Part of a small language model's weights: embeddings untied during training.
Each number is 128 + 32 x the weight over the matrix's rms, rounded and kept within 0 to 255. Layers, rows and columns count from 0.

# layer 8 attention query, 512x512, rms 0.0711, rows 355-390, columns 0-31
[[ 93  45 147 128 153 142  99 180 100 122 175 144  92 137  86 137 159 114 181 153 102 171 173 145 138  99 146 100 156 173 163 118]
 [145 150 115 147 115 120 157  99  96 172 145 113 117  80  96 171  96  60 170  91 122  87  75  75 131 139 123 117 145 142 170 135]
 [178  92 121 123 103 134 166 173 127 173 124 135 173  62 135 104 121 159 104 166 176 114 153 116  62  96 149 176 168 167  54  66]
 [142 139 122 124 102 113 106 133 104 110  89 155 178  69 142 161 152 146 173 127  68 132 113 150 178 153 127 131 120 133 104 158]
 [ 89  91 145 143 138 136 185 141 136  61 155 101 144 110 188 173  90 119 167 119 115 108 139 135  88 111 110 178 159 118 138 139]
 [109 156 118 134  94  98 135 114 141 136 168 140 147 135 111 107 101 126  95 106 137 170 125 142 138 121 162 137 138  83  98 138]
 [122 105 120  87 145  83 117 107 137 124  63 158 161 138 149 148 134 171  98 120 140  77 135 140 127 118 144  71  85 130 131 137]
 [134 101 129 184 130 111 135 160 109 110 155 168 120  86  76  96 147 142 120 189 171 119 167  87 115 123 159 153  79 153  81 100]
 [ 96  75 114 136 110 179  69 129 141 161 146 172 155  91 198  90 145 153  83 156 160 110  95 107 170  99  83 145 155 139 172 121]
 [168 132 164 155 112  99 154 113 176 173 186  62 143 129 119  62 125 113  89  68 178 139 127 204 180 108 102 159 150  75  68 121]
 [152 123 166 138  73  96 128 113 134  82  87 115 115  99 124  87 142 128  94 133  97 182 140  78 136 151 142 153 109 102 102 167]
 [201 141 160 176 112 159 102 125 135  66 156 128 127 123 123 150  92  91  97 142 138 113  58  91 140 176 122 104 102 119 104 112]
 [ 90 121 127  95  85 145  99 112 116 108 140 157 130 171 130 110 122 183 182 118 118 119 145 166  84 134  75  90 121 178 203 102]
 [146 127 135 151 165 151 142 108 137  92 121 116 100 105  93 135  50 166 169 166 116 165 134 127  98 150 125  94 116 136  79 124]
 [107 130 117 104 190 177 145 135 138 141  97 116 133  83 175 165  82 150 159 129 125 182 117  87 109 153 117 134  88 173 134 118]
 [141  64  59 102  77 139 111 109 153 106 118 162 128  59 125 128 148 162 114  73 101  98 116 122 141 182 190 140 165 179 171 132]
 [135 127 120 121  94 150 110 161  96 143 111 103  90 162 114 163 101 135 116 144 165 159  52 176 111 124 127  80 184 115 125 133]
 [147 150 101 152 149 114 101 107 173 105 131 123 113 131 107 148 167 122 153 122 131 192  99 131 188 150  76 131  89 149 134 130]
 [ 85 140 179 113 186 152 137 150 149 199 119 126 124 123 186 101 112  93 166  79 151  83 149  82 132  88 129 141 133  90 136  99]
 [ 71 181 133 122  92 119 106  83 133 112 166 130 129 124 111 106 149 169 134  96 115 120 121 104 122 148 144  88 102 115 195 119]
 [109 135 199 138 163 131 123 127 116 140  89 107 151 136 109  98 170 101 217 101 164 131 109 130 132  82 144 123 169 151  92 111]
 [154 151 154  84  73  94 132 144 139 113 157 126 123  82 132 150 123 103 156 132  48  28 112 114  91 166 176 142 108  66 145 163]
 [114 158 113 122 173 170 143 107 103 102 125 147 140  45  94 159  80  94 156 111 183 164 131 158 186 162 182 107 131 147 109 142]
 [147 198  82 173 147 178 150 101 134 119 131 171 126 104 157 128 145 131 138 159  89 107 136 100 135 165 118 101 165  98 159  62]
 [152 147 155 111  86 129 126 120  86 113 165 163 105 117  65 150  97 185 100 149 125 142  95 171  88 121 107 198 141 156  91 115]
 [140 158  70 130 122 118 176  77 118 114 106 146 119  89 150 136 135 164 124  97 190 157 116 127  85 115 171 119 123 133 203 111]
 [127 109 105  87 107 122 130  73 151 129 143 134 120  98 129  78 157 147 144 126 107 115 121 104 116 174 160 135 125 100 117 195]
 [141 163 148  97 143  96 124 170 103 102 125 179 170  63  99  94 138 112 128  93 118  40 141 146 137 175 137 111 121 130 121 130]
 [ 86 110 142 141  82 158  97  85 148 145 109  89 101 148 141 133  76 176 123 107  75 142 122 160 171 184 140 158  80 115 201 113]
 [119 116  98  97  95 113 140 112 104 191 157 126 135 141 125 184 158 160 143 129  78 123 114 142 119 123 169 111 189 114 116 116]
 [134 190 113 140 126 168 165 161 104 135  98 113  85 162 151  59 174 134 128 148  78 133 116  82  81  54 139 116 115 103 112 131]
 [150 113 118 187 146 106 144 126 125  74  95 115 127 117 105 113  43 121 114 159 148 134 135  77 102  91 144 139  74 171 159 118]
 [148  51  97 144 168  55  81 133 128  31 110  73 176  76 199  97 122  76 108 151  93 117 110 196 145 131 170  59 143 163 176 162]
 [172 155 174 137 196 126 156  80 153 110 101 156 180 140 146 139  87 119 154 139 129 159 145  49 133 119 165  89 141 111  75 126]
 [100  81 105 128  51 137 176 146  70  90  70 169 125 134 144  80 164 103 116  88 193 136 175 141 163 136 170 109  75 132 180 191]
 [131 112  83 104  96 142 130 141  53  92 127 123 113 145 138 106 213  95  98  97 184  59 150 220 154 129 101 157  95 118 169 207]]
# layer 8 attention key, 512x512, rms 0.0703, rows 355-390, columns 0-31
[[ 88 118  86 133 110 146 107 138 155 103  93 117  71 132  66 119 142 100 102 104 162 123 149  86 126  99  77 119  73  95 151 136]
 [ 80 134 125 139 188 146 193 177  93 171  93 111 113 140  37 144 144  74 106  36 149 131 133 116 128 163 104 159 145 180 183 127]
 [ 70 117 130  98 152 166 152 129 134 103 150 152  90 219 107  92  82 137 105 136 179 141 130 127 164  71  82 116 162 192 120 133]
 [113 147 171 135 130  87 128 165  94 134 109 153  66  80 137 135 141  67 122 118  90 105 124 110  93 114  49  65  58 117 157 122]
 [100 120 124 128 127 100 119 158 103 102 113 177  79  94 159 119  71  97 180 162 151 129 118 150 147 158 172 140 106 137 152  67]
 [103 143  94 174 108 146 128 168 126 105 166  96  92 124 178 112  93 109 121 130 130  90  90 215 122  89 105 134 103 139 130 149]
 [121 152 132 162 136  87 130  76  71 132 150 156 100 136  74  93 131 174  72 150 148 123 129  97 130 132  84 102 169 107 121 107]
 [101 189 118 128 129  98 127 186 111  55 132 160 100 116 140 197 102 118 112  78 163 104 144 115 143  78 163 169 178 136  74 157]
 [100 123 125 181 161 188 115 139 103 148 155  83 130 146 159  96 120 152 102 112 113  90  92 135 114 117 136 170 136 116 115 125]
 [174  97 129 144 142  62 142  83 136 125  97  99  53  91 126  94 136  97 149 111 119 146 100 132 137 179 105 112  42 109 111  80]
 [123 146 113  97  84 128 109 152 100 159  67 194 165 114 146 134 199 153 124 145 130 104 130  71 121 114  81 111 153 186 121  79]
 [127 123 124 162  94 167 183 146 161 118  71 137 128  83 124 115 103  55 117 164 106 147 104 107  74 123 163 119 116 150 175 136]
 [137 125  94 129  84 145 107 120 122 134 140 129 142 114 134  97  85 152  90 149 121 135 119 137 135 155  82 137 138 121 160 126]
 [166 101 167 149 131 156 132 109 138 189  81 121 114 117  87 157 145 135  93 123 132  83 157 140 133 118 153 104 138 137 143 167]
 [ 83 124 140 142 167 129 155 155 122  71 111 147 133 147 151 113 106 164 131 148 123 118 143 104 126  72 175 134 146 100 183 110]
 [149 164  81 162 143 143 129  88 110 112 123  82 149 109  80 125 117 117 106 139 122 151  91  80 113 112  49 171 203 101 120 135]
 [174 121 137 128  94 177 153 159 144 105  87 120 117 131  82 130 104 182  65  74 106 145 107 164 119 147 103 143 108 143 112 105]
 [145 137 102 119 137 131  82  56 150 145 129 113 139 111 118 191 174 136 143 110 136 204  94  84  65 180 171 106  85 158  96 156]
 [138  41 145 153 162  94 130 121 161 118 102  89 113 214 106 173 144 201 165 107 157 141 105 191 215  86  72 144 109  79 142 118]
 [124 122 191 126 157 182 123 128 104 155 181 123 137 116  49 174 128 147 144 118 169 177  71 121 165  89 142 135 139 156 153 126]
 [145 131 175 145 103 163 128 136 126 106 205  87 132 144 163 113  96 125 141 145  88 115 132 172  83 186 151  97 104 112 139 135]
 [124 112 151 151 155 129 138 124  89 142  73 119 132 123  69  94 120  76  61 148 172 181 121  99 171 175 146 178  80 153 116 116]
 [142 154 184 173 133 150 112 136 128 126 124  84 115  75 151 125 120 141 127 159 109  78 146  72 105 131 183 104 163 143 123 114]
 [112 102  57 170 120 104 163 112 115 151 139 184 152 156 175 114 105 146 172 193  68 147 133 105 139 135 175 117 149 104 175 164]
 [116 109 143 135 126 136 132 178 128  54 140 123 118 164  93 146 110  78 109 103  83 144 147 123 180 174 155 137 157 115 106 156]
 [ 96 146 102 127 138 131 110 119 136 142 177 113 163 161 153 111 119 141 116  93 123 125 109 144 130  57 129 156 116 122 131 145]
 [149 134  70  67  61 103 137 110 114 154 115 141 116 107 150 126  84 182 112 124 162 151 142 178 188  81 129 194 148  84 146 121]
 [164  71 176  87 132 180 126 153  78 129 141 184  81  70 142 113 149  92  97 100 157 170 113 136 145 135  80 135 135 134 150 170]
 [ 80 143 146 139 154 102  64 136 109 106  75 139 155  46 117  69 105 137 117  99  95  83 115 195 106 152 133 172 155  73 141 116]
 [131  46  68 128  87 130  63 129  84 106 124  99  86  97 165  96  97 107  99 116  89 119 199 119 127 154 147 110  81  90 157  92]
 [170 168 149 141 175 109 137 125 103 162  57 167 185 113 191 157 109 125 136 134 174 161  82 145  96 104 160 121 129 130  72 159]
 [ 87 147  86 121 156 125 107  84 144  41 143 130  90 116  48 124  76 154 105 140  71 140 194  83 159 117 127  75  93 111 130 113]
 [ 86  56 137 164 127 124 117 164 173 184 116 120  96  80 132 122 103 117 162 191 163 122 158 114 164 120 130 118 136 107 153 165]
 [159 105 128 125 196 128  91 124 161 125 133 119 139 171 169 141 103  82 168 142 161 131  85 132  67  89 135 184  76 146 116 104]
 [110 120 138 121  80 124 172 149 132 168 118 120 121 123 114 119 163 146 171 103 103 105 141 141 176 174 127 154 135  96  31 110]
 [104 151 137 113  87  81 157 150  72 130 128 144  84  90 109 121 153 161 119 119  82 152 181 175 156 114 108 129 133 151 140 125]]
# layer 8 attention value, 512x512, rms 0.0685, rows 320-383, columns 0-31
[[ 72 154 142 158 154 107  84 101 129 142  92 113 121 112 167 104 139 104  82 144 112 115 121  84 135 125  24  75 155  92 148 160]
 [168 138 157  71  73 142 123 112  96 121 116 233 114 119 115 146 142 142 183 100 109 193 138 117 106 105 171 163 134 177  81 112]
 [120  99 106 141  97 176 160 178 162  94 123 123 119 126 133 181 130 157 173 150 132 147 133 101  88 102  95 128 103 169  92 127]
 [139 152 117 147 117 167 126 111 134 107 175 156  93 161 134 134 108 142 183 192 106  44 123 113 103 117 120 141 105 165 180 141]
 [111  93 162 110 117 138 105  83 162 107 150 152 136 118 149 192 162 173 111 123  90  92  78  86 113 123 112 138 105 168 111 142]
 [119 120 119 115 150 136 112 179 128 151 102 130 108 150 158 126 149  90 174  92 115 171 125 194 152 115  99 130 146 143 116 113]
 [143 110 175 148 119 154 128 133 106 150 106 172 121  63  87 148 133 132 185 103 107 144 128  76 103 123 144 123 145 143 121 118]
 [126 136 124 102 170  90 156 144 158 130 135 145 163 110 116 159 104 119 153 124 147 131 144  95 124 118 168 106 140 136 101 104]
 [123 140 110 149 158 139 114 148 180 142 142 143 169 173 150 123 182 114 159 156 116 150 110 111  83 121 114 146 129 155 112  97]
 [116 126 135 120 109  99 148 135 157 169 113 122 149 113  92 104 116 125 140 172 133 125 140 113 170 195 107 128 107 124 126 113]
 [166  99 165 153 141 112 114 149 128 102  90  81 129  72  54 131 105 145 114 133 150 135 144 100 152 125 129 124 129  79 158 131]
 [179 188  86  77  83 123  90 129 167 145 134 165 134 126 150 206 165 192 196 111 124 188 101 160 109  99 171 182  67 172  70 140]
 [106 174  86 173 119 104 160 130 140  86  90 108 130 140 157 144 163 143 122 111  84  85  90 153 138 121  88 122 160 176  84 131]
 [142 195 133 138 146 116 132  98 111 171 134 136 145  97 147 170 103 158 144 164 136  92 155 149 150 127 142 132 162  79 129 144]
 [156  95 119  97  82 120 123 116  97 149 140 149 105 111  92 150  97 217  83  69 132 124 103  97 166  38 149 104 105 183 107 103]
 [131  93 129 132 130  95 134  83 112 158 144 124 137 162 156 124 162 159 101 152 166  81  97 153  64 106 102 137 139 107 201 128]
 [143  64 105 147 105 190 106 104 125 138 169 158 110 163 122 136 171 169 122  77 178 115 126 125 118 121 193 108 104  98 193 155]
 [110 191 149 102 167 143 137 131 153 150 122 128 130 169  75 144 107 150  66 140 140  99 148 162 123 120 136 172 168 127 191 140]
 [147 172 109 104 130 158 164 128 158 123 121 121 127 127 125 133 116  76 147  90 144 119  76 155 107 104 157 135  99 120  87 129]
 [ 96  99  89 151  93  73 174 137 100 129 139  83 161 112 111 144 143 131 109 145 158 130 169 117 148 152 145 121 124 132 121 150]
 [126  96 165 138 121 142  82 114 114 133 110 100 135  86 177 118 104  87 148 148 127  50 132 135 177 175 143 142 111 146 139 123]
 [137 156 167 161 107 121 146  92 104 101 103 151 114  89 126 142 134 164 137  93 105 131 158  98 113 122  70 126 122 138 134 148]
 [129 134 133 125 132  95 100 139  88 159 130 133 106 126 127  91 129 180  97 120 174 142 114 158 129 124 133 123 171 115 121 131]
 [107 101 121 136 141 143 156 113 105 183 131  74 115 137 148 131 153 148 157  94 144  60 143 121 161 152  80 128 183 131 186 162]
 [142 112 109 114  97 152 109 225 119 133 137 112 123 121 143  95 168 157 160 130 153 109 146  84 116 120 132 182 101 105 141 108]
 [ 97  94 130 142 114 142 112 128 144 144 158  76 140 131 133 155 107 126  75 130 132  75 138 107  91 122 148 106 124 102 121 140]
 [ 92  86 139 159 133  84 148 108 125  82  57  75 132 134 147 120 148 164 158 145 142 102 146 137  97 111 126 118 146 121 119 163]
 [ 93  86 155 154 140 149 110 130 143 131 121  78 139  59 124 102 116 111 101 130 115 157 128 114 130 135 164 119 154 141 135 120]
 [150 176 117 131 139 172  87 157 141 167 126 116 149 146 127 114 174 136 198 116 142 142  93 165  81 121 200 137 116 181  56  92]
 [140 170 145 162  80  90 148 128 135 154  76 112 144 133 122 138  81 129  88 134 138 119 154  79  77 148 111  94 192  40 139 135]
 [172 133 152 115 129 150 113 173 150 164 118 121 185 179 111 101 157 131 117 133 170 189 110 107 105 133 133 149 119 128  53  66]
 [131 176 165 135 140 141 136 126 138 125  71 162 132 160 100 132 118 141 103 128 120 166 118 175 111  98 161 120 118 109 175 148]
 [130 164 202 193  97 120 131 130 131 141 119 154 141 140  92 110 143 135 101 158 122 157 137 135 106 134 136 132 183 126 119  93]
 [136 114 154 163 109 126 119 129 124 131 103 137 116 112 122 114  93 150  75 106  99 139 106 126 163 108  60  95 144 183 182 130]
 [175 128 130 132 143 130 169 156 106  84 145 150  93 121 126 122 112  88 200 113 134 179 156 144 169 146 167 127 115 100 110 122]
 [126 131 126 157 151 122 161 161 144 112 136 151 145 118 132  77 131 142 163 117  88 131 136 117 108 144 157 157 119 133  91  99]
 [112  97 113 155  91 132 129  72 176 105 167 149 121 184 126 127 118 218 154 166 145 128 109 116 136  85  91 154 145 111 128 131]
 [153 172 181 137 132 136 142 124 142 106 132 180 145 132 116 134 121 164 189 124 131 177 123 123  76 159 153 160 147 170  94  82]
 [174 118  95 132 131 147 130 144 119 129 131 124 166 189  86 113 155 146 124 129 169 142 126 175  89  96 129 166 123 187 101  85]
 [111 126  92 120 152 140 113 161 118 164 149 128 108 100 129 129 191 128 137 140 115 103 127 130  93  82 159  96  67 131 150 146]
 [139  72 105 170 180 150 144  89 101  68 120  87 142 117 142 118 108 103 106 138 107  98 132  66 102 132 169 132 167 142 139 165]
 [ 97 176 134 141 109 115 145 213 162 133 147  79 116 139  96 140 158  91 178 137 125  70 135  91  81 143 130 115 114 173  71 122]
 [110 110 104 139  67 128 110 152 117  99 114  95 131 141 130 121 130 102 127 123 113 120 136 127 128 113 142 160 116  68 178 133]
 [139 147 150 101  92 156 135 141 164 106  84  59 159 143 161 156 189 180 122 113  84 138 113 138  85  95 116 147 157 137  89  92]
 [120 132 116 134 116 106 106 157 135 173 116 141 126 145  99  93 148 129  72 110 150  97 137 106 153 133 133 124 107 115 137 177]
 [119 146  89 147  72 188 144 146 118 160 125  80 120 163 192 124 121 121  78 114 145  93  82 181 108 110  30 125 124 119 148  78]
 [ 98  66  92 111 137 141 138 106 130 103 112 134 134 102 116 107 146 117  82 130 117  72 101 110 176 124 107  80 137 149 157 106]
 [166 118  83 125 124 128 136 129 134 172 173 177 140 168 161 113 167  88 123 124 183 107 122 124 126  54  77 135  70 137 143 154]
 [155 115 158 168 127 166 137 118 151 101 104 120 148 121 145  55 131 185 119 143 159  98 152  96 143 177 124  85 147 154 173 173]
 [142 159 118 118 150 111 122 165  86 130 150 125 134 166 112 111 104 114 108 183 138  93 120 172  95  88 109 131 154 184 180 101]
 [213 116 168 158 150 132 129 167  99 140  94 116 123 109 102  88 156 159 164 144 148 108 128  99 104 126 164 116 110 180  91  83]
 [ 89 140 115 151 104 137 119 149 157 137  83 199 152 139 158 126 132 132 142 113 148 105 122 140 139  85  67 108 148 153 117 117]
 [155 171  89  65 105 177 121 186 141 118 179 172 129 150 136 184 169 167 157 174 107 161 114 136  56  58 193 207  64 171  48  81]
 [157 169 107 136  89 182 151 171  78 123 123 136 162 178 112 120 155 146  78 106 125 132 105 145  64 126 149 122 104 126 163 143]
 [169 126 163 123 156  76 175 170 145 114  68 116 127 124  75 125 186 102  75 130 129 118 144 110  91 189 155 169 138 125 121  90]
 [151 169 156 102 113  94 129 151 117 116 144 127 138 101 118 180  96 170 151 145 143  92 133 102 157 150 145 142 108 117 120 144]
 [146 167 124 112 121 111  99  98 139 164 154 187 109 100 109  87 104 195 143 141 151 167 116 112 154 168 149 138 150  71 187 179]
 [109 144 110 143 138 197 133 175  97 151 112 114 154 119 194  82  92 162 127  85 130 128 134 108 165 111 106 120 105 125  88 141]
 [140 111 142 139  94 155 117 107 137  94 108 125 130 111 124 144 121 127 162 119 141 178 174  97 115 130 143 124 190 142 171 124]
 [116 180 125 120 105  88  78 114 122 163 100 130 116  79 106 114 109 126 105 126 118 135 132  93 176 101  57 135 120 113 127 160]
 [163 160 136 136 148 151 117 162 134 117 145  75 139 123 160 131 123  87 150 107 183 174 108 125  74 179 157 153 154 161  86 120]
 [121 117 101 131 160 119 196 133 118  98 128 125  78  87 152 186 112 153 132 108 156  97 146 125 117  95 147 118 143  94 161 171]
 [ 79 119  83 122 172 119 157  90 111 156  99 179 103  72 102 128 119 119 145 152 125 166 113 144 125  91 145 124 105 115 127 170]
 [129 166 141 147 133 175 112 121 109  98 155 136 116 131 149 127 130 114 143 130  91 154 117 132 164 129 107 144 122 162  97 147]]
# layer 8 attention output (transposed), 512x512, rms 0.0671, rows 320-383, columns 0-31
[[104 110  89 126 149 145 136 147  77 114 103 122 147 107 123 129 116 120  94 151 159 124 148 150  99 116 117 103 140 160 128 115]
 [ 98 171 128 162 116 131 179  62  85  73 151 138 182 133 143 127 129 145 112  97 151 125 133 149 172  94 151 120 154 101 125  92]
 [156 117  86 101 178 128 116 110 202 123 170  93 114 144 162 138 123 166  87 125  70 196 203 114 186 102  90  89 124 141 176 127]
 [150 205 116 100  69 142 118 133  62 110 144 116 100  86  72 159 140 160 145 151 115 107  97 106 109  91 129  95 124 172 119 105]
 [139 200 170 100 195 172 153  78  99 100 153 165 147 130 146 112 119  82 129 131 149 156 209 129 117 128 165 129 110 167 159  38]
 [121  59 149 185 125 138  98  98 108 201 131 118 185 138 134 140 159 142 135  91 182 118 129 153 115 166 130 121  80 101 135 152]
 [162 162 102 104 129  94 135  91 149  71 118 206  80 179 172 117 157 121 138 175 119 111 125  67  72 105 101 147 108 202 100 100]
 [174 131 117 154 176 180 127 123  94 120 162 166 118 108 132 116 107  83 148 149 167 162 152 109 192 138 102 147 154  76  89 136]
 [ 94 118 137 130 107 114  75 162 187 161 120 136 132 151 141 109  69 149 110  79 104 126 122 115 127 146 138 155 106 117 137 120]
 [127 149 129 126 158 158 178 113 154 137 100 116  85 108 138  91 115 155 175 149  94 151 148 162 123  96 102 157  68 132 162 131]
 [126 126 153 117  10 125 131  89  91 150 119  68 171 104 121 139 154 146  97 133  86 177 129 123  42 136 172 145 186 135 159 113]
 [ 84 105 168 126 110 137 188 113 134 127 168 100 143 180 179 200 105 159 140 136 138 170 134 120 182 119 130 118 148 131 150 144]
 [147 103 127 111 142 139 128 104 134  44 113 184 125 109 127 138 127 134 117 142 129  93 128 105 152 147  72 123 119 137 154 132]
 [ 95 104 171 116  73 141 145 120 109 194 112 125  91 153 146 129 182 108  40 127  95 159 142 103  78 188 139 160 103 147 151 163]
 [132 164  80 187  57 138 127 164  89  87 103 196 149  59 101 104 168 154 152 110 132  93 135 152 118 118 104 141 125 222  93  91]
 [152 128  87 141 151  85 143 133 162 148 141 127 118 132 161 163 167 112 151 179 153  95  93 129 150 102 142 123  63 160  76  93]
 [ 99 114 104 109 169 147 160 160 120 137 104 121 158  94 107 132 156 100 101 102  99 131 109 110 138 110 140 159 114 163 117 170]
 [136 125 105  86 107 143 132 113  71  93 116 117 105 152 141 111 158 134 152 198 122 159  91 172 191 140 160 142 139 167 139 197]
 [ 67 151 161 115  96 123 115  96 157 165 103 102  82 143 132 148 159 129 105  84  99 124  81 108 194 124 120 146 168  95 153 121]
 [158 131 122  86 134 167 180 131 161 112 151 140 189 127 153 189 118 120 105 145 127  83 137  86 123 161  77 171  96  74 140 112]
 [ 95  95 114 156 160  84 147 159 139 138 169 150 194 145  76 121 141 114  83 115  82 172 117 127  99 141  96  99  96 139 122 138]
 [102 136 111 118 116 160 171  74 142 104 108 116 147 155 124 155 134 147 161 178 121 146 149 113 198 116 120 100 138 166 128 123]
 [ 59  95  87  89 171  86 138 115  85 103 109 128 156 140 117 140 124 153 126 128 175 107 159 109 127 147 124 165 138 146 106 135]
 [118 153 116 128  57 196 133 115 139 129  56  91  85 152 120 108 185 160  98 168 217  82 188 196  57 137 155 153 143 131 139 126]
 [148 115 125  90 148 147 146 117 180 140 120 127  67 122 163 134 131 102 109  93  78 130  81 104  78 165 107 121 119 128 152 154]
 [158 102 153  94 172 157  85 207 172 169 128 144 114 131 147 134 159 119 135 152  98 111 110 152  98 146 153  47 120 113 141 139]
 [ 70 121 108 128 121 125 153  76 158 128 123 127 168 190 172 128 149 145 156 152 185 116 194 133 138 115 143 136 138 131 101 146]
 [134 106 112  92 122 139 102 104 165  69 190 124 170 128 120 129 115 164 142 124 146 127 164 124 147 110 134  82 107 131 127 140]
 [ 89 126 112  43  87 135 150 161 159 119 105 100 138 170 164 184 115 101 127 162 170 129 110 114 131 151  87 150 127 184  79  92]
 [102  61  98 150 134 169  84 142 155 134  95 132 110  57 125 107 151 152 123 129 127  86 113 110  66 149 137 160 106 119 104 150]
 [129 102  66  37 115  96 132  76 185 131 127 115 165 123 199 130  80 132 116 147  95 138 130 107 130 137 125 138  84 109 112 133]
 [127 118  91 111  91 166 129 141  88 184 121 122 164 160 145 113 138 124 164 142 141 162 153 151 109 138 170 161 151 146 126  79]
 [ 95 108  98 118  90 155  49 143  79 173 119 134 164 149  92 153 117  66 112  69 134 129 160 128  93  84 148 133  63 206 158  85]
 [174 158 132 121 158  93 130 180 127 177 113 120 107 108  99  85  99 102  97  94 172 122  99 112 123 117 100 141 120 142 116 142]
 [139 159 133 111 126 120 104 116  52  89 130 124 104  67  39 113 127 171 126  84 159 118 137 212 113  96 139 135 132 155 134  89]
 [117 136 119 125 106 104 132 110 147 131 152 158 161 128 157  92  92 114 147 101 168 116 179 164 165 118 141  99 157 160 142 134]
 [145 125 138 164 152 149 185 118  89 133 126 121  98 152  98 153  85 117 134 108 107 176  97 144 129 114 147  86  84 114 135 199]
 [136 167  79 109 125 117 121 119 127 119 122 149  95 138 104 131 114 148 124 111  43 138 128  83 148 104 112 144 114 145 115  97]
 [117 115 106  95 162  93 102  83 187  96 162 141 138 132 197 135 115 127  77 138 110  62 130 138 179 140 109 162 138 114 126 169]
 [102 156 150 120 153 158 146 128 123 133 123 139 115 148 175 156 127 139 105 124 179 125 146 123 108 158 151 128 146  79 135 164]
 [144 103  97 120 144 111  85  94 173 156 163 158 142 149 146 174 158 128 113 164 141 103  81  81 140 142 124 148 175 123  80 152]
 [109 146 107 100  59 149  94 149 137 132 107 116 152 125 231 163 137 100  90 137 140 101 135  87 105 164 156 104 100 105  98 111]
 [ 99 100 133 102 139 138 108 113 122 123 153 122 112  81 110 102 105 121 109  72 157  41 119 147 106 173 128  90 115 123 168 164]
 [151  97  89  62  87 106  84 120 180 145 127 145 207 163 166 130 137 144 139 134 186 126 101 112 145 165 148 131  89 163  99  61]
 [100 126 153 145  71 119 178  99 107 123 107 103 108  74 112 164 156 138 103  72 148  78 117 137 191 130 122 129 100 123 174 137]
 [165 118 154  75 120 154  82 150 123 145 126 152 111  69 128 111 124 176 131 181 110 114 110 108 144 118 146 149 164 157 150  79]
 [128 190 164 151  76 138 152 100 141 136 106 113  89 105 136 129 166 176 139 111 119 122 119  92 135 123 154 158 134  88 113 141]
 [161 162 113 130 106 182 157 174  97 123  78 226 120 101 137 139 152  65 111 123 140  99 154 150  83 142 170 139 111 158 171 112]
 [176 119 105 112 164 138 115 174 110 132 152  92 121  56 202 120 144 162 109 107  93 107 136  95 125  67 143 155  96 129  85 146]
 [ 71 140  97  65  83  53 145 110 135 145 173 113 159 131 165 175 145 111  94 137  64  98 109 136 113 159 131 117 122  95 168 190]
 [136 122  97 119 142 169 120 123  80 176 133 112 113 113 135 113  90 123 121  88 158 153 117  91 153  48 104  76  97 107 131 158]
 [154 140 105 144 150 134  62 122 131 152 126 166 107 120 104 138 136  84 107  88  51 104  93  86  81 153 123  97 111 125 114 172]
 [154 100 137  95 140 108 114 143 123 184 129 109  52 137 143 133 158 139 118 141 114  78 127 116  84 146 134 124 108 173 146  82]
 [132 112  84  99  65 163  80 175  89 198 125 119 143 154 155 113 149  91 143 118 168 101 126 147 111 165 115 124 109  91 119 101]
 [ 86 179 163 112 108 134 169 120 100 119 133 127 140 101 147 122 105 100 188  65 111 111 174 135 155 118 137 118 109 177 125 150]
 [160  99 119 159  95 149 130 169 111 146 120 107  60 132 136 111 137 109 123 106 123 157 139 191  69 142 101  86 111 108 155 131]
 [188 140 114 162 129 117 115 135 105 103  95 140  51 116 106 164 173 117  77  97  71 117 110 147  94 146 120 152 137 187 103 108]
 [123 173 157 117 102 126 136 117 194 171  92 159 161  31 128 162 146 165  79 153  59 136  65 128 149 145  64 185 162 138 135 140]
 [165  92  94 122 192 126 118  88 116 107 133 134 119 146 122 132 142 165 111 159 112 108 145 126 102  98  98  86 107 163  96 120]
 [137 146 129 151 142  94  99 132 178 135  76 123 124 148 121 128  85 149 101 135 136 142  89  92 113 137 123 137 115 164 163 150]
 [137 157 167  74 162 145 149  81 144 102 152 127 137  88 163 108  81 130 164 155 165  96 158 127 162 131 101 119 167 100 165 132]
 [108 117  83 136 198 123 151  87 121 152 134 151 126 128 120 165 165 171 109 127 143 120 140 144 111  85 118 161 126 109  86  77]
 [123 154 179 189 140 102 159  98 118 142 121 101 148 118 138 111  73 141 111 106 170 175 155 146  95 133 146  84 154 138 163 112]
 [197 115 128 170 157  96 135 145 123 129 102 151  62 112 100  77 162 139 148 130 113 130 123 150 104 126  74 110 131  89 133  96]]